python train.py --attn_scale=0.125 --optimizer="adamw" --train_tokens=83760000
Each number is 128 + 24 x the weight over the matrix's rms, rounded and kept within 0 to 255. Layers, rows and columns count from 0. Numbers have three digits each.

# layer 8 MLP up, 256x64, rms 0.144, rows 78-184, columns 0-63
131141131102095093122112159093151183145103138082094113145127164122134163116135168115134132176121135107089154107156117080051143144110156126103151146203114104121132146117118113117142134132117092
171146138144101131120159140120098127152121136134115146090127139097102113140119112131096125135132146138110132097104115149152090157125148124139152132074117113120130158160156140133107135090119089
118146152112132135126172150103137131153137074112114142105097155102101138105118139083167122138071108136120101146132111119130136145139176114160142153160173122135122142155122122113119151136097122
163127157116135109133163067096138150163106124121132132140111149101128134153104148141139165118144106116114153201142119123146142120134145062134097111119136134162113175149082099122116155105128144
127140138138127083121149112116123131148120089108191159108142153161084129091155195118102131120098114086139125085143118149102136158127141146138156104144157108107134155147116140139108098070135135
127208090141115142076126149159122157111161111105140174116098126138112142152148120151133099165099192156090134077141087125073139154116125109125146139174133116125126097124141156098167121144127102
120074152124128122076163091113123146158168130114106126086095167107087135086151091170125138121137172104116161150109156150122106139124149120136137136135153132132117146106093130147079143111107119
123134108119091145126161154109076183126110094158131123109122119103138133147140163156100169089084175099133140134155070113136155126109116129107132143097125107130162124110167139116135131119114106
161147159083147067090126101100073122120120116120147140141160102150168138044139132139119106116067155108104158133144132104115133138116123121191181148134120167082111144143104137144128134157165105
169156162133115119094158184118112178111114139145103143077151136121090141124139144125143129080080127128127144140116086086103135148091181098175107161132195091075108165155145138133132105112157091
146179138147116146082140126132114135128128096124109151102106128089130163122167126125149141168118135150087158130102104130065128151126119085134136177157129133115166102105159132135097129140105090
139132143130123124126127136125150136063156071128141101112097172102146117123187108099086107142177125111120129116144112112155180167145124126137143140150158127147090082166094157073137156116119137
125145170077161131133115100125125156049117130133140131093101135163102106121121141103110140162144135122148156151132123118114151110137163125125137114132114116121114143136114141128152123106116150
171124158143136094127141113112106119141116134160125133108147122116151135117133149122107159100135164109128096163116114100148167155112122120174116151094138158116118162153085088097082129122179120
144136152185125111126141151118093134156151142136191169102170111129152120150125108173072147092145131090123132129148129138071153119158127080149104166091135133149119117109120127106124111139138169
124133134093147099053184125116156140123121142120113151103116123159123142134101121161118100125130125159131122116147106125119184119136138095132142121115155133126136131095109130144113140101132125
098133167120132143161145113116140144133131089176097123118070192101127163144130126084137132148127150132146118078168120098119164162116122112116126162179134098116110114137111113081123107155128123
153132115124118128105139115160088121093081155135125139096141093099136152113098110189120118134169142135119128132135121112160144174106160102150131179120104120134133114134127144107123134109107125
152081164130133119131137118099138155142085112137098116136161109084173083128139100183120170104105137098109154185184141102094137137110123108172145142091130063069106139121146135114093162116123128
130106123163122141145113119108140129147150172105165100142155133092154131130127150138138128121111108146112115115130079097130100121130150137139127097124111109131132113146093142123151105127133112
106103183141138152115121095100150120175154153109111140124128130121133208100150135141142126132133143102132130106148099120118129121177185098143130129163155096155147123119104082121135143090117107
122101145134097098104177138098120139147115072172132153123141116145075136169138169114098179111091118072117149159168122107141126133084167119132137119160098112113095172076144115117167149150119120
115142143117134126169106161117131136168144120115129191125120156107099127096141134133107104187138124123100072109157133132125147152152162115134121133127109089105116189139145175105134098144107119
135076101099145141124162091094117149131094154126148155117101132126171146152150114156109111146140160144139108101122118110118143180159086115099143146128109117144127120127113152102088115076172140
120109181121104123121161172103135162135141071136099126136121136044115104153184130110129137090124172132090078117163118133062121131139137129097135118122137129106106115184120140113128115097113122
118135125180121109083165171138074151090110115109191175111165100130144096131118146148128095111103143113140123156154117123099106130176115121108141146125125149128156146116128145114109105136182144
162151108135088105115112152131115126154125121130130171117112110129124142140107113156133096204102137121096117123153116139090122174154136116139133116141082125104123155155144124124154128173169152
105103118127119193150125149130145183139151076190117141132137121119144110080181169114121118136067123091098122098154092122092134156149134064148163104174093125135145109138164106133115104150090111
134113167089112133126167121136114108110096099115155124113097129157130131116120156131123131125113134129140101117143116148146135147159130135104150127088172151134077104142055111106166113138133083
143140095143069107113098148125077143145112093144152140139133106095164132110160122109161094094074131112122117134130123096114109134155157129171165116087111139114143110133141118133101164146152122
115140129119125121113168117126119134119135106143154114111108149161074127142102133065122127189103131113170119113132111150130116144151127115174120138138160126097143120162116110132131099161153136
143118130093148133112161109111099114132154132144094140067090160139134145125130106145104156122128144126124130127124092104142147171133145114133097159109161152108156150133122153128121158077140138
130103113123132116115146125150137132110203101131152140113096131144129203140143139109083115114163133130111142119133118106176115138127123109121115129166135143154096133144161078128078161099169110
162099132140111098116174107131106178070136099127103123080146165088143129148158141096120156126129113150163181123122145094174147170139127090156128146119130096143100104120118102124129130105097126
102167160125123161103156112081153132085152119111101154124148113146118139125116118130132120137181160148138092125186133118112158115145129125106148137135143074118115141100122142120127157119108135
131103156134162126103124100109091136108152153103126116153094137145117100118156109143110133150122140133123124148115141116144168110126113112130129151139141128124152127119073121135129133087143158
102118141153111157138100159083152122102142076147148162096153165108102157152155184137104149165105164043159107090145098118073107137132124084160137157137094132143096130127190092115131164089167137
127108144126085114125109088141071117110132132117114210073163125099126132071130156140111123150130132099098140148163105167126110138185138103116164143110159161141132154088123104082167149142120155
114146181143151129124079138144116151137146146132118152153108153121115133130126152090088099142107122141157106127120112104115141142140130124138133137088162121126092135145100081106096158100145145
124098119167146112161131145149118147120112121124131128152105138125139146102132154112146114112068146136142158136143135052110140123113152128118171111114114132114141107106163103097117117130155107
165142132109122108125138178136127148087159103118143131116119136157118137122143151101153145134144158167101119072121079092158108141135110123143120094077128115132139126131107107114129154132144100
112111159104159096156113062114121142155152105128159128122123125117096148099196150108113141133153135105125149118159142124121168126129150114120121155172128093121115166149160154126141121124109093
148127148111145122101142154096103131112119154133147112150088130125134165129122130140138155115094155096154151126161142117112201114145140128140134116118141134117122129116120128115116104121162135
135110116110135120113139099149129157145154137154165143146138133170102125103128153113104092120089140122125139089131116173123119132154143126112126140159146106102153129144152136114101119105133108
126109133117148173108129154127157126108149151135141164101143099124122123101147170114115139124090138137120131088175125101083121129105155129136148136185118104111092180121167142113138172131127093
140130103149129133124190149090087177127112126123106114136133123117147117124147142125141148125075127147127130091107144127124140148109067104132153139116158161111138136109135155099163156093136107
127119106127132126113128113155129139108166135137096173119136150094146142155163118100121116121154126154120104112120130073139130153084114104128126145148136112120172179092138145134125150116112154
182117183096149145142167124136123164122120121112139119130124142142087159113161168129113119129080145133130097120135129146100122118114126119118158108132125104101131143120145122139152111124096106
122159128127152128103107089133119125119153132123135122127112116150179110103162167118120120117132133099154151156129142106123157119155130140082132093146118131125088127128095112122158140107144139
150141137136115116097151147110152140120128116157150160093101165145095149131119120143104123152160144111106109116115085160145113153109111129145111130156149127142134147112090105121141130081118098
157078148128108110084209107117104150125154098153105107095067177133119173102122089124134151137148119098108158157110108125146172183115147091080139187098172132131115109158127079145077108118098116
167113134150120122150149156088142132114132077082095101117116107135108182121152106116176144136135135090102185113147046156117179145130148032134132107162113138153106100130138145123104166122131139
095112145163126126133121112098168142118116128125112120137142146114109126113128151139119103170119158091156146158147136112142139101155108128141139126131084105113071159151124112141115161076130108
128083113172137143105164106081162136117136123141137141093144135121103173138108122135086124160138123069103150134186114180117120160139169090134098117130151111136110161173169103135120151110142119
124177131145134094125115134125142141145147090151113087125122134112134121126157165127142123138102132113138134124157154146145113167146140125101124118135137125121124135155126080102149157104069095
121142145122111110079143144144087109130125087122135163140134109135151128114150134169101155074115154156122101160152090108073130134140125107121134147142150168119115128103125127144131151119124145
130118136103131119122117110101138129124171109090144143118089172115116122132117113103115113157156124153134131112115130140128116160140112133109124151174158131140124169085091132115137160135128146
128116143124145144151118090114121128150120120135119155135126152122161193073143113120102134148113117124117139101120117092118136149137140116111123142117097124133124149113093168134117118110140108
139116154102084151135112137117122139121117086135132147119107173134158149078121142112132141154119164095105125124149099142104107131117127137132142097196150084123082100165128132115159126116120112
160135118160109117118117157106112133138165105131126133112063172118148133131151111088107130131153134123093120122126144088144145156114146126118111108096145140142159145118095162106111137089146111
125144132099094104111132123145123149133132105123155141137141143150078093104152157108137118128089132135129163106139125113086115136150168140137157120130101083110122148136140105127132114168124105
182131158164125094076146172112113140103123147123119147142139142120117145102131140135122148102126144114111143160108122104101125102140128104102127129077150130109091185121087144145114128079168109
140133091139113146159099140101110132127098139172165166131175095141168138111145150125100128162109123055122107128133121136122122148136145106136135133122103141083134106149156151110151085127158120
190071167160107127140147065095136138163113090118137110141125081103136133108148110161098128129151147110118133164170125136160169138126121092140105121126124124133134117136098099126126129143153158
104117171131119151117148085108117136118151122135132105106090106107137125132112121152097157136157161082134119114143091119117151141119114122116183153132098150160074093107170129135143118087163155
119147145126167087181139159096131110114135121119151178114109134119116154116112137110095089140151129061100148132172140124106130134184118099127135134165103097128087158144126141132167096138122116
125121114144128086121111109119121152114094120109128170121143123123144112140134127167139145189124113148145136099153115147098163111130132102130133114166091117113157189132150107138095140150151114
120125181146137138134124151114128143211142109131105145055115153113105139127117161132075124121101176121118125174149070068156140114124157122117169123098134110126133146140139123131124120147097138
103123090133099127107119191098114153127172140166128147113084137112101158119185134099147086164151145102142121091106119126107128165090132123148163136160115076119159114125153114120146130091131090
148105110117160083156139151136126163142147115119107145129122161170115090122153109111135152171078161148166121098133105073149181138145140110129146100084131138085107137118089102113122116120130126
123146122121158160073162114101152112128121107149137146153135174159066135106158103121060099119105126109139128142127115082114124145151133093124125142137136129115160166145148108133125147153111122
129095144141138158134108107123164118137122125102098151149110150112108160110145159152129122086134211111131147148183140105077175097152128085112130120148101083154161135110156091113096185086155106
159133137140106107079154127127086123117121154143143119099140083124125140140130147145174103119143151132097166102116137097162138152138158125173133132080121091147123127153124089109108159136166100
124097120161115156094133116119146151099126155103139116131169092079122153113142105099126128130145136154153153146101115085100113130158107122149141143166116128096124139101088140112156159118132135
136110163196077126107128178128135149141110113130099120150177102089137155153143159117116136083101167135133126114142133092106134135111105133143167151117144146095088113127123130117115138134141091
155110165143133106098190093108092136086133106146148152087116126098150119113175139136092125120102154113094177101193061088109166149130144122146139192140134100091154168108114128115121152094176111
155091146113104168131131076102087174111111120137114123072162110102148170123146139141112131152160122108125108134129119126143115188111118118146106119116137071158111147162149110115115100138144128
147103094132138132128107185144113141116141125174168147142157114154093107137162173084071137118068134121144130093134108103086151129110149120134135110129109128102121147118139164105151149139167106
097091148137164135155137090116115134138134140155105091149090150126161150148109131128123144117129154112146148150118124131142208123131135102081133119146123142125142088083141131135135150084132119
163096155134096091139152116113110138138129133138109126126157177129135114091113114148160131122165146102149180109117121165155103139127132060149122123104142167118160146143058093120124109073112082
131111171144125134132140090095120139149160079106104129097118143120110158123128108152142119134154128100106133122140135145163142134139177120120129147128183135100132143149062131102106114095166154
149125109147140118112136142154120119124155146130177123124137095085140122135125167077128111111160124113112134134124154101154108125103138159174128079108125127158127142168128106130106136148116132
157131085079123147129127159108166143136119120117149133123107147110156131153104125084123118103116114152108144116139078136098131145130164118124162132116099122112153112111109142110151175127099140
139132118151099135114157166137146138126120140131128138104128088110132105138117159173140117143115119122154125138174113081068213126126150087153113162130138136132126130132118152127092106117196138
185121108151110091095107170122108147110131141131124135129101110104148161150150122123132124130152125136107142151109115075133177142103086134177142143077127103106123127128139135121117153093132141
143102133109096127115133131150111120102098104142123127150119101123162140133110152135151112103121134177142120141162167095134164132124112124116132150115116100104104135118163124123127154141131086
130092167149154119072084052088136152150134131131136173130173187096103105154158149100147157143119139132143149138142135132071143149125149092151125116155132093137085142100129068116086148096154152
131159094122129125123106160138136143123130119117176140141122144118104088114169144119113130168065145086141132161139118119067151116151169118130157107147105114125124137135140125133168111117095156
140172095120163122142118066090154147163131087123126145142078179088101147109116137105118137146118131092162123111190117089139152130114183131124152115168121136113096159163148139072106111182099086
103150154132131127104144152074135117128103153106161111095137099110156162121107115155103146098121137124142144122154135123110119122127128136118134130171163100126114140109139134097118171117138085
126126156149127122134136122085134140122134132070174131073120152095138149127149078103148135123117145132159118103167119164139147143113125121087159147135153131148087138087135157131092108129090150
125143154124151118129095058128098149116142136097152129090099156103118139121123103128119128167168137150131122130134100147127091159172141136128150117112118109131120150136080094102162126131111113
107143122123112114140101096114127163140147049144120118126116121116144124087163133120112145110106130103120133152138121105143156142119146134104122104111100123081097122154130108132120116160136098
110093121136109104148147154089101133172209144132117158075135113156156135158137117139104092092141173064131151112167088112124146110103130107095146137160160146109099145100124138145108157123164099
101148151142124118159128090137144132131144054125075127098126126084088112124112144136131113159134131137083117137161128120168153137164140119154149147128120110084099157132171117128135142127111126
138164139165137155110139124153101139099122131160111091131163126120158153108111124155144109091130135157106115139139130089192111137129167135146133123088140141137126150121071134083109144098135095
119103165125132148165132085119085171129130108134107145109089153111118123103124097093094148162133131094097147132139125124147113151164152137140127106109113107131112163137133113106149114151120151
124095153099091118144149189073184128142172130126106157134160141093069149131143151142109098146109139087149139086160104145102214150115092105118140183106148086086128134129132169096124119101091101
128114129144134071078155132122085145114095127132114155107165124112140124152143144165142112094100105100124134136132171087112097110159140097159127119162093125117123173141099145142116141138171123
119123142113118161112163139144138124106108131128160167087128094159103139143113152105134116146147123130153139090112122127100132157130158131142135127125147119149138140139111094103153130095125096
124126125185139131110165142157106124119074141150133137094153100091183090117155132112084135113141134121152117134161104104112158132142108112166134138121123149110077141125182109122123204109106112
127156103128153117135166108095155120123119084170174121090097142138110163140141159160134154101099139110086102091145097109110144135098146113125129165152098144108135135113153165117133106144144110
123099127175105121113142118120101156111123151142132149107114066134135145133137140114109150139103158143150131153112107128114144138125122127087115173136134169151137136113121114085098148112159117
189142105129103103092146144120118126109112133168165140111131084162142103115117114160091126101091133097102093107134109117141166140101115113138128160126153134133146110147125106147117132108154124
148125112119105166109154174142149121135140113142163118141115157139092136126166150103085105139105125086131101152106108078118141136098142106149132136121129164136155118118107155119156127100158139
107146105159092123130138123145123141135108114125150135140158118128129125117153174077154105148101130150114156095127137083114115149125168130158144106072121100108121134135144111097123142187149111
178154124103141098108163144130118138058104120143147134082132115106130133149120131150107145124137159113135146089135117141085113165114141135166112128125141116106128120097143114114116159151153118
# layer 8 MLP down (transposed), 256x64, rms 0.134, rows 78-184, columns 0-63
117153126121113161186135107144123156142124102108120083127152135135100166133168144146127135162123126114119102110117151157129107136124123128088107170107148177128132127100093148110144114128121115
131109153069117118132111118133153128141129154144101122137121142127109101184164111175127126154109139133163121151130108093109131126092143202101147114149122110130113114116109166176109117124071127
095081119160140123148129123152108125113100157113146131148112150124134129152135131107111062129188060134132136110144140150118139128139144180116149104106111097129164147130098104130134114102131158
166163137125142128097150112135123113124152143145107136091063114168165103116124108139131129129154174174124162150106123145112138149104126142093064129123161109148153093157135140140103095123105180
154090126137113162090177089150131081134126143145114117133107149096130118102153123140101122130108056148143123135092102099105134137147156153123135133145115107161136117143176148166133127134095163
086124121171182182081110081185113111120136129096123132115099128090083104115182114115123103130154130114175125109124167125068136165143068198157157090162128132122137110144138155152163113113161112
077123115138101152123132152183107103098160111148094113144115116140157164101122124124132118156151116158122139103131152153140129106124157152145130126134142116124109111162093145150097127105141064
099130174118148136090136114112118110083141136100099143123101173088133136122119125135125099150140107171182166091126138120123131167155129147146153117121085143087159115109151077140119135148109156
117115069111103093160125134116140133101153148119098139107129126133127104142131142141119174116118234122143157140138152181119112086112136140157082142070136156116106128095118135178159084142113132
140147091127147153120128094150100125153101152109154134153130142163141117133097135098143115108129093110164146160151130180151169172187121136099033125108088139109145145114070134142089106104093147
100096154122158135091097097127117129148140109143130101106113118103146088140147118128103118114121110135184103117145156126141148115154166131157116100158146112075143123087131149213139147141152104
130116126126130111149120155143181168079097098145119112134133117132157119108138108130142115123141071152171137122134113084131099147129153089138219095110120133133146140128124132118118122101166125
114126124134163142139116124136172108162141134131109099149161164165088114167118139136102129110138107105123108100134130144133109118123134117091133120100102133136145140105103139165137087148117177
107140120113127174127142117119138134155094077096111130100133102152150092127144117132121153168089105167132079134101141118147152101166132205103132146153141219114095147076104145106098170158109106
157114105095102130165108142157146096106136153158140152064121078104169160130127147150156090140143116136143106134123146100123100126130142092141062137127090096156134124122147170122174082148158110
128124108144174128142152145140149122094068196121143131162140117109119129139134124101106169131124090136115128123107119127163101117112152082126130125139149141118124130105098131156127140129113097
160136127195166121145131133156112108172081124130118135130155192121138124132124099154125133156083069167096109098087083096097093130168117151147155148118112128097139108127128124113161149155130135
161120134121152090150154113132116089143125124132125132141137186136115122118107150122122098120141104121143102144149187114127089125103122110094121113110123111126100115128123154176166143122129158
142098127204105126148109132117108163102160161153148111156136127133091169157133141108119106099146153124125148125135106115119107161134106106087160125105125154094110127142107115068137136136118175
129130142093112133098153141113103141137112089108122161086118124126120149122147138116136127139122157119133148166157160120118149131138144109136096153130136122119095146136167113180121133114112113
113117102135110121116158128137112094146157092082143161130130118113112121115119119161075164144131104143097147106133138142106140127121149160139121122161098116105112158086164123202148134162139124
127145187149127122102100091122103164144136160099111115130093168127136107114108119132094100114165094170102158172117136146128152156119121123111122143116160125138134151163111154113118087092088140
134109121151138095151125114135122136094161171129115123133148091151158133132115105126161139115136106116130164159118093210132102127093124097138140091144146091153151096148119117108104123132113149
122136140123089106145125131134171095102106134136146158119169129142131132116116153107142118126149096114083132135178178136125145175117127187134076119125101091097121143156079109129181099114104130
096146157160126178148114141095106105146151176094131129130116096145147155114090091129118131141118109164155123122108151115101148127144164090134160072136144118114105108116153139072132140144145116
114131126130112068119117125141128145165119182118120106125116136158131141118130123127134136136106065133139127160137076112130154127109131210109100122148159147154150087162173138052131103120146118
096106150184116136129096123114138143090134119146135109130149161129123141134151137124129106119141134127135115128145096103110138161106123188151142141095142114120150120144089149136096108101112107
156142108108114084132108092136105118126143131126109122142177089092099108146144081157172155153154157149153102084125139114157135091119109140141157142100099102095122162089103147224136117169128130
087103130149153133153147139159148151138148161136104107147148108111138114112145125127113148132110088133142104126156080126133121129106119128117154139158111102115110088129158105083130122139122133
131140112137152107153150117123182106088136153130133101134142165138129095131126130157114132143110134111106122104158107098130114143127098093126158098125103120123109126113127146135143107196113171
131107101151143120153089143135143124143096148094103146123137141121174118114156154145113119101145112125090162123119120152140146110119144143124060132160121110127124118138130150151116136098109125
128128118130125103105147106163154076135096132153125141121148112087139133123140136107159137148120124118125111132140128118123130141138142191127015110104103117102158137126133170198121155111130123
110127124150142161122094150114166156163124132153099103150141129109100137110076140134155085150102134162147128094102113114145144176125128150141122146130120137081148105136108114143112123127147111
162134096095130121116113160169131139117139097136123141126139144097143113117123102148124154104131065100090165163132142170176116140123151088095101120110169131145129115155073138222153078114120105
134083123129167151151144131135165137165114157107125103125086129128154133105140129125132149109128137148155134143120103158186143095121128129103097122129099120160123080102115103095092131137113160
066119114160133138149156136121154084117128157125130142147152139143134125134123146116097139130117063142129148134145102141095119115122140171127098108113118127154144114103079166111132125145140178
149124123085089138139138088092111182128148163113165108153151139164125116101129099107102079089131153163190151167134166137148121162163057144086116158100174121075170116127113182158060115109116107
131129104152132125162122121149185093148126128117097145147108134119113165114136141120114138112114071143143144130138107155126126149143126059127175125131100152137126129159134131082135097135118094
110122090146148169143155096110123140139097111167097098130107132114161103120143088134116180111127089159133127134104089121127154154112146218146148108093154167129136119097111145112139110141118115
090116121109143141156085140108110153132110146140107099123138133095148116095158094139146135156113113137155132093135099145119147145086158151134138159125109131127152114125153149109117150183122112
112122135137119098134171126100172124150150172117131152119136113124146147105137101134127129086135151149134157136118105149105135110111122109121097119122124182128124126121140167096125138087084133
155137135177109137104111142119137136112106144118157146149151126100106126127119123101124122161144140139117118135089056145113130141132123127143132122112149091135124083140101119104153150119128176
125152110132124127146152106154129109143140156141122127131155144123108129170120132118147135133126157120093101156138088143093112096128090135126111123135108137112133107106095113164142138153141154
130134158099152116164132146141116103140116129110118119122132125119146156131094141146138144127104124136161108131079106127170124126083085156144107133114094143132122148124130128146133112139091160
128131166144146116137162097123133134169131146146114127119124123106131140150144111143156088122129123121093107118140127103129102144158116142117105148111135117166154108150114147127087130080134127
128154125121109147102135131152161064116146144134129130153114176119119136109120123161124147091104126102142135072121151108094115123148135186119122127131067130128137141105196111158111144099154145
118119122168144112109117135109174129128116143095124107135116147133159122127114139134116172121121116117109138109132069197136132162128133116115163094117106137104130121174112150174115114121108113
119115153171173158144146132126156138157123124125150099139110154117123147097143104112136104138146066134110121091087119110138123123159118160138128131138125094128110082154131158068112128149142145
107103148146151145180111136119160141127121140131116119179144142107125127122113157117103129124107118121108095112172090129106088100108108152107142147155121132125149093137134135129115127156118170
110130120163148102177148135104144155167097165116114120130117112090139100128144139133139125124091154139143125131135088141125066124149118139123077125099122158122169116119146144147144134132102113
122109135097122129092140159161163150100157123120153108097118161118175123133178079123103090124181062140128164116148124149121121134145128105125160075137132137122155102121119141172121138131153068
112119119104100146177104138151072115128149144154162144138095066117091098112155125116117214119104160101115121135108128137158159126122168236146086091139136135127102155096123135082184136108122097
120120107124142130135153113142098097132134115094126170095104143112150144146152152115144168123118109122091107097102109138124164114103158179113130164143135133134149112129124163129102135109142117
136128108112130125113161133152117082138141137130112123141122109149112101103148115143133133116100180174157136145126117103109130129121129132100000128126134195115159118137107139140132169154132113
122081128155152129093137140129108128145125130113122121130120108126128149160136119116121168141110130118112133123141127141107125123139121110145112118129171136135112111131134150149097122139144132
117126122121142134144131145143108053125127166119145099130116124096137156151108098132138128182132132149173142107144105093145117093137126104140149125113127103106127077095138118180148139101181144
129108118135159126199112131146127125160158153150065126148142122115121134142126141144180130112133097097121108133136109138104058093103128134125158120124110123144141107119144114115152129145121127
101125136113113114106139157131115080126100136113134138113130147116115148124103124118118128116140093118116133165153152152131120147127139195142077113142159107166123136130157093214141102112105141
123132156127126159157180100138164152165104168121112116150138107087128103142151115155106103130127081122176107125092120104146151129143129156101137113130104143098141139084113124114115126140085134
141096125135135123143130091114147177148118170123128126103126121124117130105131135124119153141107109132152111130184115129098099110139119155153062149157118100129151088139175109169162098126109118
133089162122133141193155131113153134130117185148087092124153132102120132136129142129119134134113108151113088108150095130141090145111115121132099104123124156126128101140120124156123138150128133
129113104108158162134103128156157155126121160113126104094115131204138143130155092095189103146126136127153113091113109145160145139155087137139081141111133115077157136072132163128145074129152118
128126145119132135129124126129134091147139159141109106140096154165111170111099111113139103158141162183139122150109135138136116102121130105109114116135115105139127108122104137123169166122119152
155149137076124138126132107142130096126174110152113102117091109174147123086136115139135145117105172149112142146113069105133120167077128161104097126131144130145155106118150182135117123152137123
099124122172117124146143140128145101129134145126120097146156160165119120112108149119118116145122088142121154125139103118114151134172117127146133108112153122115150121169089127168151023100129111
110142110137102137080137132102114139144147128175133120134141133105091103139109112151191133139148147130139116153126092172128110147125153100107139126119140128145127124098132100120084150126136184
136126147171138126098150131106148157094145150116143093144156144120119142118117151143104119138106117133100141116133140109134125128131133103118165095103107134119132124134113107116140154129131141
062153145117118135130074154097115112134144159094135123088092181148183133134105108147119165155107132144128150118119147126116164063085165178145150135149121105144125138129147109078112130121089143
136132167136156109115132082123127110125151194135127159098124128164145134113125141140146110095163175152125095127130082119090147121115107120115089139104098123112119150150106151134136102135095153
148112087125174144134130129163149056125142113099078134125143108129133080141144136144100110142115126112143104104175152163121121131158143196105101140158101176112106169156125100139094136102114136
152118145137114124150118098101152110154089140140166116108108134168119158134159153141162084144140122143123118139112144140131126129100113161107101129099099152115116115098125161212085151106097107
176119105127134123071120143110179164160134108068152107136090135128089121169170151152123159119101102102069112158160129132214126131139113160139064126186118113144088098153111135124162131130125117
123119155143143131126137168132152135090141169131103118122166130113122119125123115123121141129113151091118135176147109122108114088125112175107179091128103161120104089172142130113144139137113089
124090125121151137123120150102125133142110157095135116140149111167125107105147095121153145141142125148148106150108158157128137121108143135112119095152108138137060131112181163108093149124094109
142106100080128129136150170126109109063144166108105134111091140176168078129122109140116109141134152154157096150110157099123137119127088183110133142109136161108149107126179147075104129136147129
143116115189129108110176080101089137097144130164166131125143128093116161117158129104111149138120150119112139101148047100114141162147174123105163128140137089097173136138107128098144150111158091
113125105129117140132116132177144115094146151156158115176118124144110110137135138084103109118127122143126072112188152166099090140145120186100063122196120106131172114126115117139095148135100107
098133143153143116109127116141119127123107164083104152112112148098121161123118106146094116152171193141082116140189104147153100115156107137108098135118122131161114111148144135104112152084143149
077153114171110146144153117133135095104110105130131159127160137116129114123135154144117106126083134136101127100152101107109131104149158156152069119129125121152152154119103164146152130135136143
162148107146112111117117125147165149123091103120113150133079120136196145138156151131156105123164085149101158161120075109047125164119126110137143131120137117138101134134121122151125124105156125
072132113161133110116112127096115134110150140132146139130163110116114136161162144153132122144130055119123132120154103124106129161121170130151159135106107133099113139114153111123155125131127116
125128124122133121122133115104130155149144115157104124120127143134124106158116098159147112134111140120151131120115116140113116112124121057127161145136122141119116118141148159116124118145140130
103117142143125110145114122134132141153116123131126123148134162103115083120133120168133111118128166137104140141134163129133104122114112095147125119114145156134127140134106165136146085085156116
139114130161150143147124128128096177123109140127154116156124124125133129123148121129120106144096107116100142125141091157140106131084146100106114094144171121135152099159135114143112193147092106
145135151118155098151126139140162144127122148125114126121150144160121134119138120129125148124166114105127124086153147144174113118103137091136152114120087082115111122110141123133109122126089124
125125101167170131183133116123151127101126163126119118182154137106105117113136142129132138131112118105112109107139082126127083128100110146118146137149104148138172109092104137118148116162104137
146142127111144111113162092122076131164103167125122114125110152162138135108119151146110182112138140131088166138116153122109137173104120122104167136103111146125135133118093164136165083121110132
101095125161160104187173124134140105099151161148114120143172149128104134161156188127120113123107112152129105072113103100108099157096128137159123128131132115119134112116124138087123132158128135
158132115146143132112116124116116126121153152094149139116151106135081130127142126123096160114127118183103102135126156173138164124109157075158156119114149178117107090153138157075152101097085128
114115106118138139150128115155143144117167101147130169107148100119122085153117145156122105110170115121120104135145142147134131151131126150117109139129086147113127105096140105079115098157135131
143116148128161139136086110158115174122123131158124153131116107140123127167112123141114080108146115166157099113094139176125129137095151122103138116094135114157123121115104168133138142100078145
109092134139172107130144167122168152155104101124097128128145134112112114101118124114121177128134112137113107141119127177165055108112120128134194104159122109158102097107155122116125158149110150
118105125146135139125135157139155157103143149129122144143128146117098124148093096142130125134134108151150078124130171165135114108125099129143109139112078137138137093128150122143125134130110130
159134166132107126092106136160158060167124124128087132142139075112115165111086140131123111149138128112088080143119158143114122135165085127167122116139121148101136119165141115241158138085131130
149127101181138109131155098116115107099126161139136132154127127136124118163137141111139150119115104147126081121098071128117137147154131098091130157110155105123145121131104140141139122136143149
071113137168140128150127148134107140129187153117132123131150139138121139109138137111094098122102140108132157101127105150121136119167109087141147147126120122120138103149171110135155134101114075
137139123115158123097148171155134114121121165112118120161150090139134103123120117172105131106109146120125116134162094128107092130128120183104113151168125135149162101110137136135107128148112099
168135120159140074107102097120108157119134131143121166122164074180167080127114112152106100143129239123107177149087082145121107115140140088095109133094148198156130130129131096099153138162117094
129146140165162124139099156161118105088127139117131103126102141128135128113114134112108143128151142144079144126095129154172139116131140106155117132113118108142104101103126093161175122142101125
115126140166141111156145127111164097118135161111099135108137106107130124100139121132128136142101147125123145122160130131112119113086120186121102141122129096137162087126137169154143110125104163
131162137141087115162083139136097142152154133096118140155125166088137152126121126151084123133106128138151140112103134125091122121124156124120139130110149146106109122109100138169120129173153110
125148150128161119096168126133112055119137113093117121134114172107146135091148116113133169125114068134130178124104131130111157135131152188156114107127119099162115119131112146130112122144118185
145130118122142121109128129100102106158104126119108150101156142149114146114148077148116148121112095137118133131106149118140169139132124255130091138114111128147085138151153104145125147104119144
124097149148166151180108133141145113141123144080113095153143124110132154097144108091120154157098087153118115135109095160138117109125151151127111144142140142130153114116139142124129141116080122
145102140141113122151143145103149167140135167144126111115158109147124130111119102118117122126122119126164114091128163142148113115126110124121138105124094131124098098123177162143089159136105132
138097161121135148146150125090158183128146155129090107140151132096174079089119096125111125135137149132145141123145102134104112098096099120093163119176102105114156117135143165141103120147140165
117138105107116148139125128147070134138160113076143149128109139094117098110179155151159156130143077105099143134118121139174172109123156164125116128119135116137151146130111146104155082127129141